python train.py --d_model=384 --n_kv_head=6 --bias="all" --parallel_block=false --init_std_o=0.00468 --init_std_down=0.00468 --optimizer="soap_variant" --warmup_steps=33 --decay_fraction=1.0 --decay_shape="linear" --doc_mask=false
Each number is 128 + 24 x the weight over its row's rms, rounded and kept within 0 to 255. Layers, rows and columns count from 0. The size above them is the row's rms in percent of the matrix's.

# layer 12 MLP up, 1536x384, rms 0.133, rows 1202-1255, columns 128-255
size [ 98  98 106 100 100 101  96 102  96  98 102 104  91 109  91  99 112  96  94 101  94  99 103  97 104  95  94  98 109 100 100 107  96  99  93  97 105 100 100  99  99 100  93 102  92 102 108  95  96  94  95 106 102 103]
[[142 137 152 107 139 108 185 204 112 144 115 117 125 161 176 152 132 129 146 171 158 113 133 164 141 149  98 136 176 100 125 120  71 119 120 149 128 148 136 200 121 115 145 111 100 170 165  93  84 117 119 162 147 137 111 151  92  93 123 112 106 150 120 123 135 138 180 153 142 108 123 162 104 122 162 118 156 137 146 111  93 153 130 147 184 113 143 159 116 101 138 173 127 147 126 148 124 137 147  83 119 151 142 156 111 115  90 135 152 177 147 118 121  97 137 146 149  77 121 116 119 152 126 132 128 135 140 141]
 [137 142 153 149 143 127  84 128  60  72  96 131 107 111  82 136 120  98 136 126 130 107 142 131 141 162 111 129  78 154 111 119 109 175 141 146  96 112 118 129 136 120 141 116  73 117 165 108 163  42 130 103 155 122 118 108 120 122  82 142 101 126 150 152 163 112 157 122 110 112 139 117 171 147 135  66  72 143 148 119 103 139 144 108 142 160 136  79 117 147 123 166 130 142 117 110 158 117 168 129 146  99 127 153 133 124 107 144 118  96 145 153  98 128 118  92 111 116 124 102 150 121 139 123 107 112 125 117]
 [137 107 110 201 149 142 145 140 115 115 118 163 132 162 131 105 111 134 143 114 139 104 108 148 131 147 109 116 106 105 133 109  96 127 144 102 142 143 137 108  91  92  92 110 164 155  94 120 136 117 109 117  95 125 129 135 134  94 111 148 121 111 166  90 156 135 110  88 136 147 120 118 130 129 141 125 116 115 111 130  87 115 124 151 145 124  98 135 158 114  97 141 121 118 103 159 101 135 101 149 110 147 109 131  66 114 133 151 160 118 134 145 105 126 122 151 134 140 170  94 105 125 140 150 127 115 149 105]
 [120  93 108 118 101 110 119 147 144 110 182 157 163 129 126 102 157  99 102 140 127 178 149 153 120 136 159  91  99 117 131 137 108 151 150 147 120 144 154 112 106 119 162 151 164 123 116 124 128 130 144 130 142 121 117 166  82 167 128 149 121 132 110  93 164 191 116 153  75 110 106  95 112 176 113 155 162 122 123 130  81 100 141 141 107 106 136 156 101 125  94 102 143 113 130 115 108 144 103 116 131 132 109 111  90 146 138 171 108 113 141 136 142 100 103 143 140 121 136 132 120 192 134  88 130 146 143 110]
 [ 86 127 149 176 129  94 144 184 174 141  49  65 144 120  95 156  96 125 127 108 139 175 137 146  98 109 128 155 121 109 123 135 141 135 121  94  82  72 155 135 127 125 171 142 142 129 124 138 140 159 129 134 162 114 119 110 145 109 118 135 117 122 135 100 139 162 155 177 155 153 179 129  90 136 105 136 130 126 115 133 157 111 121 116 133  99 126 199 128 165 100 126 139 118 128 150 121 199 112 126 145 117 142 111 129  90 128 106  95  93 167 149 123 144 121 111 107  98 159 131 102 110  76 141 145 113 134  86]
 [148 106 116 129 122 119  90 108 111 131 166 114 102 170 119 175 141 110 105 101 132 126 143  95 132 137 136 116 111 121 107 141 114 100 109 125 123 100 157 121 176 146 103 105  96 124 139 150 164 143 147 121 137 134 118 126 109 128 156 147 154 166 126 159  97 155 109 120 105 139 159  89 182 115 137  94 121 137 114  99 132 147 159 134 111  90 107 121 130 116 142 130 163 112 128  99 130 118 104 142  99 221  94 142 113 103 111 145 126 159 158 140 131 111 137 165 123 103 128 152 133 131 117 131  98 156 166 116]
 [158  75 124 105  88 115 149 178  78 117 101 137  80 163 124  94  88 166 117 141 117 127 118 100 118 123 158 102 128  76 146 138  73 181 144 153 118 123 111  89  80 128 146 171 104 130 110 120 132 115 122 125 115 163 131 144 127 123 101 123  88 111 114 118 135 131 128 107 135 126  89 156 166 131 137 134 166 126 143 101 140 108 139 144 126 144  93 122 112 137 142 142 141 130 141 145  87 150 152 105 116 149 122 135 117 139 134 132 101 109  83 185 158 131 144 134 125 115 145  76 131 111 138 120 128 111 144 100]
 [124 104 130 107 133 106 151 107 110 151 133 125 151 125 106 109 137 125 151 158 149 133 147  95  84 110 103 110 153 122  98 155 112 107 140 114 116 187 117 122  98 140 144  92 124 145  95 111 102 139 139  88 103 101 106  77 107 151 113 150 110 173  93 120 155 121 125  88 121 156 146 104  87 136 126 154 138  86  92 128 130 134 120 110 119  98 137 139 127 139 158 128 127 161 110  92 136 119 125 117 136 143 159 107 124 114 132 144 129  94 108 122  94 105 116 121  93 150 124  97 117 100 101 121 117 119 100 152]
 [121 124  89 120 139 142 166 164 124 133 142 110 124 143  94 131 103 119 121 165 133 104 128 128 148 113 103 135 122 143  98 147  95 116 125 112 155 162 152 150 150 100 121 167 170 150  78 108 152 141 137 151  85 159 124  66 132 177 128 109 127 106  82 147 128 145 129 145 149 117 119 164 152 188 128 130 165 154 129 131 131 127 149 128 103 171 129 136 151 134 134  92 152 139 119 178 148 109 149 111  87 133 128 110 148 122 129 125 119  52 144 159 125 112 145 146 150 135 152  87 111 143 109 120 161 136 170 114]
 [152 124  89 159  98 159 140 118  97 130 133 149 113  96 133 121 125 102 112 160 105 115 118 156 146 121 120 107 135 143 133 133 161 140 138  83  88 162 112 122 118 146 147  62  96 114 120 147 109 133  96 139 136 116 136 109 108 148 137 150 108 152 118 161 110 139 126 132 121  75 144 131 136 122  97 126 145 112 124 129 172 116 110 103 101 153 136  93  90 115  91 148 126 118 151 162 158 150 161  97  98 124 129 140 127 111 156  64 156 139 147 141 119 171  96 147 134 139 145 157  93 148 153 113 136 132 106 159]
 [112 123 115 167 129 148 129 143 137 107 151 120 105 147 148 129 179 114 119 125  94 116 170 126 100 116  90 159 102 148 137 147  93 114 163  94 127 146 156 126 111 148 123 115 100 123  81 109 100  86 116 126 154 124 121 122 129 131 114 119 113 132 115 165 126 129 103 173 114 146 178  89 106 177 108 139  78 123 116 133 131 115 166 144 151 141 146 110 149 143 161 156 156 118 155 125 178 106 136 106 129  87 101 130 127 108 133 164 129 135 123 123 152 135 168  90 159 115 142 120  79 110 125 110 153 186 132 119]
 [114 151 142 155 123 118 137 105  75 108  97  96 110 127 140 112 123 125 160 142 157 172 143 151 116 130 151 119  85 120 157 131 109 126 177 116 130 133 105 137 173 177 112  99 167 103 136 172 165 151 123 125 115 153 105 159 148  79 125 110 153 115 139 155 142 119 146 105 160 130 125 128 107 135  96 144 147 151 141 106 128 126 121 159  81 148 118 167 134 132 133 109 128 133 149 136 148 115 163 106  94 116 115 112 173 114 123 136 141 121 147 153 154 151 120 140 108 157 117 178 137 120  86 127 172 157  95  97]
 [105 112 116 104 107 129 144 109 105 121 132 121 176 149 113 108 162 128 135 168 124 113 143 166 132 119  76 168 145 131 158  95 147 152 134 139 153 145 140  94 142 124 105  80 111 137 170 113 113  61 131 133  98 126 111 116 144 150 163 145 131 151 138 133 146 150 130 145 111 108 164  79 119 150 121  61 123 141  73 192 118 108 131  76 132 138 113 150 112 126 181 114 109 169 116 147 119 121 160  86 108 166 148 133 150 148  93 112 135 118 137 110 145 137 106 113 138 135 154 135 107 125 150 127 132 157 143 124]
 [124 143 162 134 107  90 113 114 148 134 145 131  86 115 135 126 126 115 143 117 169 119 126 128 142 133 142 159 121 128 105 137 111 136 130  89 114 196 122 117 111 114 116 143 126 163 122 131 133 135 140 168  96  91 162 124 110 111 105 170 166 176 103 133 125 153 134 139 164 111 125 161  94  98 110 156 148  68 104 127  86 113 138 182 153  99  97 142 106 132 163  72  88 148 117 109 131 136 121 130 129 132 101 109 159 140 136 103 154 116 119 171 107  98 141 128 123 143 170 141 137 162 129 129 150 167 103 121]
 [125 126 140 145 120 162 145 141 119 109 104 140 137 131 131 108 142 117 125 116 155 135 131 158 131 139 153 116 107 138 118 111 133 140 174 157 126 137  85 117  77 150 144 103 105 131 155 112 130 109 115  92 118 143 189 122 166  98  97  97 110 124 119 137 142 103 117  93 129 115 150 151 134  84 129 120 107 145 135 108 110 149 103 128 123 114 105 148 115 116 155 113 126 155 127 106 175 151 109 113 158 133 162 127 190 109 161 161 127 105  91 161  69 141 124 131 150 147 142 175 109 101  92 146 156 133 144 121]
 [144 130  96 122  75  87 132 110 139 113 148 100  91 143 104 147 147 143  91 142 136  98 122 117 135 172 133 104 125  87 120 145 124 156 106 137 100 122 126 109 153 165 130 109 130 122 124 142 142 159 149 112 110 110 102  93 159 153  75 104 138 128  82 142 107 124 141 125 159 130 138 127 107 125 128 112 145 154 135 131 153  85 126 109 140  95 181 171  82 152 143 135 143 139 142 121  95 114 101 111 114 156 153 118 147 111 119  76  98  65  95 136  99  67  87 142 133 112  77  88 109 110 120  98 144 142 156 111]
 [154 142 134 140 154 133 129 170 178 143 156 118 131 154 116 122 170 147  91 150 121 148 149  71 103 109  88 105 153 150 118 174  90 130 155 144 167 123 179  96  97 140 134 144 161 157 132 125 110  70 115 119  85 144 146 125 160  75 136 131 123 133 116 137 172  87 125 106 110 119 144 113 118 139 138 134  91 129 137  71 121 137 154 116 172 129 153 146 150 157 112 161 129 107 109 105 109 101 124 118 118 139  92 128 114 140 119 167 140 127 118  73  81 121 138 146 158 128 170  89 105 136 148 138 112 137 132 132]
 [ 81 112 134 154 154 150  91 162 161 131 146 144 159 104 151 101  75 147 127 124 143 133 158 110 163 112 126 115 147 165 111  95 126 180 127 156 137  98 115 149 132 173 154 176  61 120 156 120 115 152 101 101 142 103 104 128 157 147 109  98 117 130 144 108 156 139 149 113 174 160 139 137 106 143 110 154 166  87  97 135 104 136 126 103 124 127 129 159 152 141 150 119 167 141 112 162 147  89 134  55 109 110 144 125 127  81 159 118 116 116 151 129 129 128 113  98 121 149 129 118 131 104 106 158 147 120 140 149]
 [141 109  88 120 116  93 148 102  95 152 124 130 133 137 115 145 127  92 139  79 119 120 119 152 116 106 148 105 112 108 130 123 113 163  93 131 142 119 157 118 134 121 155 130 140 171 164 147 100  83 114 139 119  73 113 130 129  97 170 130 114 105  85 142 148  69  92 112 123 148 153 122 106 102  91 165 123 116  99 134 108 144  95 141 114  97 146 107 125 142  84 134 121 123 168  86 113 147 135 154 145 114 113 113 137 145 137 147 149 153 139 113  89 156 129 124 102  71 102 142 124 159  84 149  98 102  94 117]
 [129 116 137 139 128 124 117 107 147  66 129 155  99 170 144 123 145  95 155  98 172 104 137 105  91 135 142 103 189 120 155 106 139 159 141 112 149 117 155 130 160 105 163 135 149 127 149 133 122 144 112 142  95 142 101 133 176 151 145 123 199 144 159 128 108 121 135 117 143 125 109 116 103 145 106 134  93 162 132 130 121 132 149 192 147 124 138 123 133 137 132 136 114 141 126 163 124  77 128 117 143 117 126 137 111 117 128  73 141 152 104 154 148  69  98 165 120 131 147 107 126 160 131  93 104 115 112 120]
 [155 135 123  93 183 155 107 135 169 102 162 113 101 160 127  80 122 106 127 135 112 144 132 141  87 120 115 153 136 153 121 141 115 169 149 111 129 149 117 171 107 188 134  92 126 176  90  93  92 116 148 114 118 126 104 117 133 128 142 119 135 124 153 121 118 136 108 118 176 141 113 120 142 135 106 142  94 131 123 120  88 138 157 139 116  94 138 153  90 109 144 133 146 139 118 134 141 135 178 109 107 170 129 108 140 133  97 176 137 124 126 140 135  87 104  97 111 134 144 121 132 103  90 146 150 132 129 128]
 [132  81 140 100 152 137 147 120 168 134 126 156 157 158 122 133  97 122 115 109 145 134 128  93 144 126 128 146 148  77 150 118  94 108  90 132 167 127 103 156 130 124 154  98 168 119 128 142 110  81 143 151 123 151 145 109 107 135 164 120  87 101 136  98 183 100 162 128 157 100 120 153 149 130  63 112  96 113 111 146 116 123 153 172 107 107  89 108 117 161 121  99 146  86 126  84 111 125 110 100 130 112 139 121 102 107 103  79 137 123  93 174 133 121 129 124 133 147 141 114 117 131 141 106 131 133  90 126]
 [140 113 143 132  78 132 167 129 147 128 154 143 142 160 131 114 115 122 156 113 146  99  95 150 131 123 121 143 103  97 138 145 154 149 114 151 128  96 164 155 185 122 154 157 143  89 144 169 177 109  97  79  95 118 142  98 153 148 122 122 153 142 140 143 121 159 133 165 116 163 135 135 151 117 145  90 104 102 113 137 174 192 157 154 151 122 129 118  90 156 135 164 146 127  82 158 128 168 123 134  81 142 137 132 117  84 109 130 111 135 151 118 144 129 158 167 135 103 136 105  80 133 150 101 127  77 167 112]
 [126 167 150 138 158 116 115 130 107 115 157 177 118 146  82 133 121 151  97 131 188 125 146  90 108 149 129 169 118 110 120 148 154  87  99 124  91 133  92 131 139  76 178 130 107 155 188 126 122 105 135 121 135  96 148  91  92 143 126  93 129 164 110 145 129  94 112 126 152 103 128 143 115 168 130 118 125 135 190 124 166 130 119 100 144 139 128 139 150 132 124 108 154 148 137 158 164 130 154 125 103 125  83 135 157 111 112 113 127 106 132 107 171 131 131 133 142 130 124 131  68 105 131 126 116 127 120 145]
 [123 117 123  89 112 142 109 163 117 124 133  97 168  80 159  93 148  84 126 128  92 131 132 145 115 148 143  98 169 149 152 159 105 167 142  99 122 109 204 129 131 182 101 165 122 128 121 160 107 104 124  97 121  92 131  92 145 107 130  97 112  90 105  81 172 112 143 120 105  95 198 120 117 125 104 140 115 111 128 145  64 169 135 127 139 138 169 118 145  75 116  86  66 151  97 145 147 152 129 134 141 115 112  81 169 138 137 147 157 118 108 121  97 121 124 161 159 131 135 123 123 127 103 107 102 165 142  86]
 [134 129  96 115 129 137 177 141 145 105 180 129  94 151 140 128 149 100 144  76 146 107 169 126 127 143 130 151 136 144 134 117 120  81 157 149 128 130 132 127 156 119 151 136 161 101 105 150 186 145 109 121  96  85 145 110 140 121 104 139 129 153 155 144 151 112 126 154 135 141 157 132 124 116 137 113 121  90 139 124 110 107 151 121 158 117 111 139 121 148 170 146 150 127 151 138 149 129 120 122 148 110 142  84 158 138  79 129 143 118 156 119 147 177  97 141 116 122 125 154 153  93 176 120 131 140 125 139]
 [ 90 122 132 143 126 138  82 180 127  95 172 142 124 168  92 159 141 137 125 138 128 138 111 160  66 125 127 121 140 123 135 125 103 155 120 150 153 137 167 119 140 133  98 155 127 106 153 136 107 152 149 122 152  81 145 129 144 103  95 111 106 149 122 157  94  91 120 155 129  93 118  98 134 137 152  88  99  93 116 187  93  96 117 123 177 105 133 161 173 115 135 167 128 106 119 162  85 152 140 119 145 161 122 121 131 126 149 114 151 131 186 122 149 106 145 133 147 147 160 123 139 106  80 116 134 112  98 116]
 [143 120 110  97 118 120 139  86 122 136  81  98 143 155 133  93 145 108 124 112 171 143 191 137 108 142  80 168  94 126 151 140 108  99 157 120 139 114  95 113 118 135  97 147 126 119 147 114 101 119 136 143 113  86 175 145 157 125 144 107 135 130  95 142 144 110 157 126 110 111 120  53 135 150 108 131 133 122 116 101 104 123 124 124 124 103 122  93 102 130 133 137 101 116  62 126 125 118 150 143 137 143 124 140  94 160 132 132 165 145 109 124 153 129 135  73  96 133 103 142 141 123 124 137  96 146 113 147]
 [104 148 158 187  80 140 152 104 116 148  97 108  93 140  93  84 136 122 130 130  91  79 115 110 108 110 102 116 159 140 134 138 110 133 140 157 107 120 123 116 114 128 151 133 100 136 133 138  83 137 141 161 107  98 102 109 145 130 126 152 122 136  63 111 104 134 117 128 141 135 178 117 125 155 123 108 108 118  95 137 133  92 121 148 141 116 132 176 155 137  86 119 102 134 131 138 138 109 130 139 117 119  89 133 141 174  92  70 106 102 125 131  71 151 134 133 125 137 102  89 124 124 108 140 114 119 130 137]
 [121 116 116 144 143  94 144 139 111 160 169 169 176 131 184 125 131 110 143 131 156 145 141  73  84 118 157 156 133 161 169 136 135 100 141 144 112 159 164 142 125 146 109 119 165 138 175 183  73 120 113 131 174 137 124 136 123 146 148 179 107 147 120 156 167 140 191  99  93 123 154 114 102 142 147 134 130 157 142 134 113 141 117 120 161 146 125 162 117 138  85 168  87 156 120 116  98 161 160 128 160 119 110 130 103 131 133 137  91 111 174 158 133 121 117 109 125 118 113 141 106 171 111 129  88 135 154 160]
 [102 131 133 132 150 167 122 135 131 121 121 135 122 103  96 123 143 118 126 110 124 154 100 116 113 146 119 135 126 131 133 108  88 186 124 115 154 132 162 106  85 110 139  99 105 154 109  91  93 139 104 116 104 114 115 147 115 131 129 124 149 125  81 128 115 129  90 120 140 151  90 124 188 106  95 138 118 157 108 134 108 107  94 160 149 165 140 127 118 143 147 151 147 176 132 118 123  99 120 116  89 105 117 147 147 137 149 134 129 166 143 138  88 136 143 150 159 118 103 114 101 123 111 160 110 131 114 141]
 [109 103 122 113 153 168 141 129 137 150 112 106 132 102 141 138 146 111 146  97 148 153 110 145 123 151 104 173  88 137 146 130 130  72 141 102 125 131 117 114 116  94 170 151 138 120 118 104 126 124  97 112 108 132 156 147 124 119 125 144 148 127 134 122  81 110  87 163 107 106  69 109 124 110  89 137 110  77 169 102 152 151  94 113 139 146 134 162 140 116 102 137 130 135 125 128 123 123 122 114 122 122 111 115 151 146 114  71 141 141 143 161 103 128  86 125  94 129 111 114 111 102 120 148 136 150 134 162]
 [144  89 134 162 118 130 158 170 129 142 109 104 146 124 103  85 121 102 137 116 137 113 105  94 186 126 130 108 133 113  72 154 104 148 115  86 146 147 154 149 142 167 147  90  90 135  96 127 142 114 148 171  99 157 155  97 111 105 121 132  90  88 115 130 104 180 120 145 183 134 154 106 133 161 103 135 128  92 117 151 145 155 150 112 103 142 129 118 111 139 108 148 152 116 123 165 155 140 146  75 153  87 107 152 108 139 150 145 135 147  71 121  94 145 121 127 129 135 121 116 189 144 139 104 186 133 137 177]
 [117 131 133 149 130 103 125  87 150 110 137 150 151 105 186 148 100 118 129 163 152  88 107 149 116  97 158 154 159 121 111 102 157 155 103 133 117 123 112  63 127 133 154 125 110  98 149 130  96 116 125 151 134  98 131 119  90 156 133 141 139 139 145 146  94 107  78 180 127 102 144 133 119 148 133  94 181 158 115 135 124 182 153 107 122 108 149  66 138 182 137 120 147 153 158 132 149 146  91 167 143 122 138 120 171 120 145 111 140 134  97 112 119 176 143 107 145 146  94 123 125 164 123 125  85 145 139 139]
 [119 119  97 131 174 149 158 108 138 124 133 155 113 121 184 141 119 125 111 120 141 187 138 132 135 114 139 129 157 156 138  93  88 111 144  75  89 124 170 141 109 148 129 162 172 103 155 147 111 124 161 119 123 128 126 132 149 109 166 125 140  98 164  96 141 147 118 135 117 143 139 116 146 185 161  79  77 101 117 107 159 167 114 109 105 153 125 128  82 136 173 151 110 145 140 120 126 136 130 103 150 136  82 145 129 126 150 120 125 152 169 113 124  91 120 115 156 130 128 137 131 122 144 107 142 138 116 116]
 [118 107 117 144 133 156  90 136 114 163 140 109 141 124 123 126 139 128 115 120 146 123 167 136 137 114 156 153 165 134  81  90 115 128 127  88 126 146 147 124 122 166 158 161 119 171 114 149 126 120  99 118 115 121 131  88 113 121 201 111 138 105 161 109 154 135 107 125 157 124 142 119 103 167 149 111 141 130 152 106 116 150 154 125 126 113 146 113 135 151 144 159 139 117 103 159 147 122 130 128 130  91 125 138 128 104 142 130 131 148 147 134 158 144  85 149 157 157 138 141 120 126 122 121 127 141 189 107]
 [149 134 138 162  97 132 123 136 105  69  88 137 158 101 150 167 120 115 121 148 105 121 114 134 112 173  70 108  79 110 113 158 119  89 138 131 130 125 124 140 144 156 120  82 149 105  98  83 105 152 152  95 127 137 153 104  92 152 142 104 118 116 111 127 165 126  86  98 132 149 109 138 119 151 153 136 153 111 116 133 141 138 169 119 151 159 102 176 149 141 127 121 150  88 164 122 124 159 159 108 163 134 127  98 140  78 112 121 147  83 149 138 123  88 110 136  94 100 135 116 119 174 120 118 120 136 135 132]
 [ 92 129  96  83 118 110 182 101 127 152 159  99  87 171 134 112 136 126 110 146 176 174 120 146 125  91 104 147 108 108 141 119 156 117 123 124 127 112 110 134 114 144 136 137  80 100  98 118 100 106 128 116 127  82 156 163  97 149 109 141 102 139 139 119 141 144  97 124 113 125 104 131 119 150 143 165 134 114 154 143  94 134 112 138 135 107 152 129 127 121 161 141 132  94 133 116 124 122 131 129 150 147 164 149 163 101 160  48 136 158 133 127 160 102 144 124 139 123 121 129 113 131 101 154 145 117 153 154]
 [136 143 198  97  97 102 101 173 140  47  96 123 120 138 139 118 147 137 143  98 148 125 126 128 143 108 125 112 153 121 116  79  91 119 149 131  92 129 122  88 140 144 107 150 115 118 125 156 117 134 153 108 106  67 171 119 129 113 135  88 102  84 116 123 105 130 137 169 125 195 126 125 129 144 102 104 121 121 136 109 127 118 119 145 114 137 130 116 137 180 108 105 114 102 140 134 138  97 172 126  99 121  69 126 184  99 136  97 131 104 132 146 162 108 143 149 121 129 156 114 139 139  66 117 112 145 107 135]
 [158 161 106  73 110 127 102 174  90 166 138 105  84 136 135 125 158  96 137 154 120 120 152 123 127 179 135 111 136 135 113 119 115 131 163 105 120 124 142 115 124 142 139 153 145 154 111 104 109  96 121 144 133 122 105 125 198 139  98 130 132 108 124 121 110 123 122 130  65 170 120 159 115 105 180 124 120 129 171 119 116 124  97 147 122 164 110 105 128 122 153  98 127 133 140  96  85  90 119 129  69 155 125 154 171 140 134 122 142 150 164 128  70 109 152 129 132 115 126 119  93 144  98 127 109 120 161 114]
 [129 107 152 148 121 108 155 123  87 116 130 118 107  97 105 125 164 140 142  94 110 109 135 119 108 145 193 134 126 167  66 119 138 133  96 123 149 111 131 159 112 105 120 131 130 111 119 105 128 104 114 137 133 107  79 151 150 103 119 106 127 120 122 105 134 109 155 112  84 112 124 142 118 127 136 115 106 166 124 127 133 137 146 133 144 103 109 164 108 107  75 146 134 126 174 101 173 172 158  91 123 172 144 131 170 116 163 112 155 131 166 143 133 117  89 147 175 103 119 122 102 105 148 139 114 183 165 137]
 [194 148 111 141 136 112 119 111 135 149 142 173 112 203 133 145 152 117 134 116 179 141 150 130 119 145 161 125  99 130 166 104 173 134 168 106 188 100 123 152 136 124 144 163 144 191 129 131 135 154 139 123 105  97 159 159 104 139 113  87 127 107 148 105 166 120  99 131 162 119 146 138 121 146 167 128 109 176 138 140 103 102 162 124 116 104  97 141 150 131 107 108 114 126 144 161 155 151 152 135 115 142 121 135 136 131 123 147 143 116 131  75 174 118 149 133  94 100 146 100 140 136 113  80 165  82 130 107]
 [153 101 128 164 127 118 111 121 136  97 134 102 128 126 111 115  76 128 165  98 123 142 140 128 119 112 150 135 123 137 132 125  92 160 148 142 112 127 142  84 108 115  57  97  91  91 134 146  77 107 131 162  87 116 152 129 122 164 135 128  86  87 125 115 191 125 127 146 107 130 141 111 161 128  96  92 134 104 123 117 116  98 137 130 148  87 143 157 124 156 129 121 116  87 143 127 159 145 144 118 110 128 168 128 173 144 134 135 148 142 184 128 141  97 167 144 100 147 138 141 145 115 113 144 145 131 131 142]
 [115 109 169 171  93 126 142 135 136 137 152 146 148 109 105 134 143 113 137 111 146 110 141 139 121  99 110 138 147 127 134 147 105 142 127 104 139 154 107  99 158  86 144 135 176 125 181 157 111 109  83 121 148  97 132  94 155 169 110 138 115 182 162 155  97  63 116 161  86 108 157 115 167 110 145 131 139  88 176 143 165 110 141 135 138 113 167 134 164 117 138 158 126 166 107  93 161 145 106 109 131 112 107 150 100 105 178 159 126 125 143  96  69 130 124 140 192 129 141  89 137  69 146 152 121 167 129 121]
 [120 117 142 172 146 111 118  92 121 101 113 108 103 136 167 138 130 125 127  90  43 139 197 168 126 142  83 158 150 111  99  91 133 105 135 135 158 123  94 135 131 124 110  94 105 163 170 118  99 179 142 134 116 132 119  99 113 118  82 140 126  98 128 167 160 137 122 180  99 180 167 121 144 122 123 166 132 134 140 101 104 170 157 171 136 115  86 134 130 144 201 121 115 128  84 131 157 135 154 119 145  69  95 128 141 109 139 137 107  69 105 117 108 147 108 149 153 123 117 169 136 109 120 104 142 144 126 148]
 [117  85 145 138 112 134 124  71 184 120 154  76 118 134 140 111 127 128 113  97 125 118 104  96 131 137 114  80 152 101 116 114 126  92 136 124 104 100  88 132 128 112 112 110 128 128 117 135 168 140 123 126 139 126 132 146 142 143 149 105 138 122 103 150 134 116  96 150 137  87 139 115 133 125 129  93  78 133  99 139 111 117 105 161 104 143 124 112 102 153 144 131 154 185  74 143 143 105 116 125 153 157  69 143 128 163 140 119 120 143 132 106 107 104 128  99 116 123 124 148 138 134 171 113 115 122 125 123]
 [ 87 118 105 106 133 117 156  93 142 145 138 159 124 134 146 122 159  88 135 128 149 119 144 106  98  97 175 120 111 131 118  82 108 109  97 113 144 103 103 127 114 100 161  97 142 131  86 107  92 115 108 139 136 131  98 125 148 127 139 101 157 146 102 108 131 101  98 158 148 149 112 119 147 145 164 121 137 129 116  96 165 169 154 143 124  92 157 114 129 105 102 122 154 139  81  95 130 118  97 134 167 107  89 112 104 175 188 155 139 136 144  84 129 126 128 200 145 129 142 117 128 147 116  63 127 122 136 106]
 [106 135  94  93  90 133 135 111 146 157 121  92 107 105 120 126 121 145 146  91 144 142  65 146 140 113 105 145 144 106  98 126 131 113 152 133 107  87 160 103  74 146 141 148 164 126 163 130 134 107 165 111 144 148 144 108 147 160 141  98 155 112 101 101 118 101 164 131 130 134 171 134 151 112 135 145 123 125 151 147 133 136 106  95 123 151 135 105 126 129  86 145 100 137 124 115 110 150 129 138 114  99 138 136 159 141 114 119 118 107 101 127 111 165 116 147 123  88 101 103 110  73 104 138 129 185 109 135]
 [ 90 135 142 167 144 159 110 131 206 130 133 107 111  94 138 162 104 156 105 113 117  92 115 142  71 128 124 156  91 132  78 144 133 139 149 136 130 169 157 149 140 128 179 113  81 111 110 116 130 100 117 142 137 117 138 116 165 101 122 105 145 107 117 141 150  92 111 172 128 111 155 169 157 131 103 158 123 175 129 157 148 130 136 109  70 175 110  78 135 114 173 106 149 133 121 122 122 154 141  88 104 136  92 135 118  90 140 121 119 135  77 115 125 153 110 135 104 103 155 142 106  98 131 132  98 116 120 109]
 [137  81  93 190 104 121  95 137 115 157 136 114 111 128 132  67 134 134 141 151 159 158  99  84 133 116 156  88 120 118  97 127  82 138  97 150 123 133 125  95 108 120 104 152 134 110 143 147 133 111 121 131 147 135  94 136 101 100 110 127 142 127 121 176 111 125 132  93 152 148 121 132 126 115 113 107 151 162 107 113 129  93 152 119 145 125 112 191 119 127 123 122 142  84  98 153  89 132 108 100 110 108 154 146 135  98 126  91 109  83 152 103 103 141 138 156  83  95 114 113 119 185 124 115 119 152 193 101]
 [125 170  86 112 119 110 120 140 153 129  78 162 122 147 122 166 128  91 139 169 194 129 118 157 137 155 170 109 104 133 102 104 128 148  90 119 100 138 147 131 130 125 146 133  88  99 128 147 123 155 156 128 168 104 172 118 113 111 121 116  71 136 117 153 152 146 145 100 136 125 118 162 151 138 112 126 101 132 129 106 136 131 109 119  81 150 148 108 134 156  84 109 135 132 101 116 150 161 120 144 152 145 120 136 146 126 165 104 166 177 160 176 154 171 103  94 133 148 129 125 105 111 113 144 135 156 118 120]
 [114 134 142 119 127 156 134 105 127 123 132 144 155 126 127 127 109 157 143 122 129  93 132 136 138 104 140 125 106 137 193 131 133 137 118 109 129 118  96 113  90 147 116 145 136 126 124 131 154 128 148 144 102 158 160 108  91 145 154 100 106 139 124 160 112 144 144 166 132 137 124  80 126 186 144 178 120 128 132 116 112 138 141 137 115 136 145  98 134 148  88 165 151 133 105 180 144 163 130 179 141 163 106 160 138  94 117 145 142 151 134 117 132 107 103 132 114 112 162 128 112 103  99 134 123 105 100 140]
 [101 124 143  78 164 128  94 110 125 111 151 153  93 161 172 129 126 175  86 117 113 131 136 132 134 147 146 120 136  95 126 142 120 119 133 102 144 114 108 138 129 130 138 121 123 113 176 131 122  92 128  86 150  92 140 117 115 169 130 128 176 132 104 146 202 126 134 130 109 106 151 135 182 132 181 109 123 129 129 111 141 137 150 113  96 124 143 142 141 130 138 117 139  89 126 106 149 151 159 140 112 168  65 108 147 106 118 140 142 152 129  85 158 128 106 177 143 130 149 133  90 137 188  80 156 133 181 170]
 [158 134 129 138 117 148 149 173 106 110 173  98 107 109 101 105  72 138  71  99 138 160 184 116 105 127 136 128 137 145 150 130  91 140 155 128 116 131 110 122 160 128 142 150  92 103 114 115 158 125 105  97 124 127 125 117 148 146 122  78 114 108 139 161 105 116 101 131 155 140 160  95 124 175 116 134 155 177 129 112 127 133 129 133 153 174  84 143 130 118 102  75 123 110 136 145 144  98 141 147  63 120 134  88 186 145 109  92 142 108 129 156  77 157 121 149 136 132 146 136 156 141 147 112 142 134 118 138]]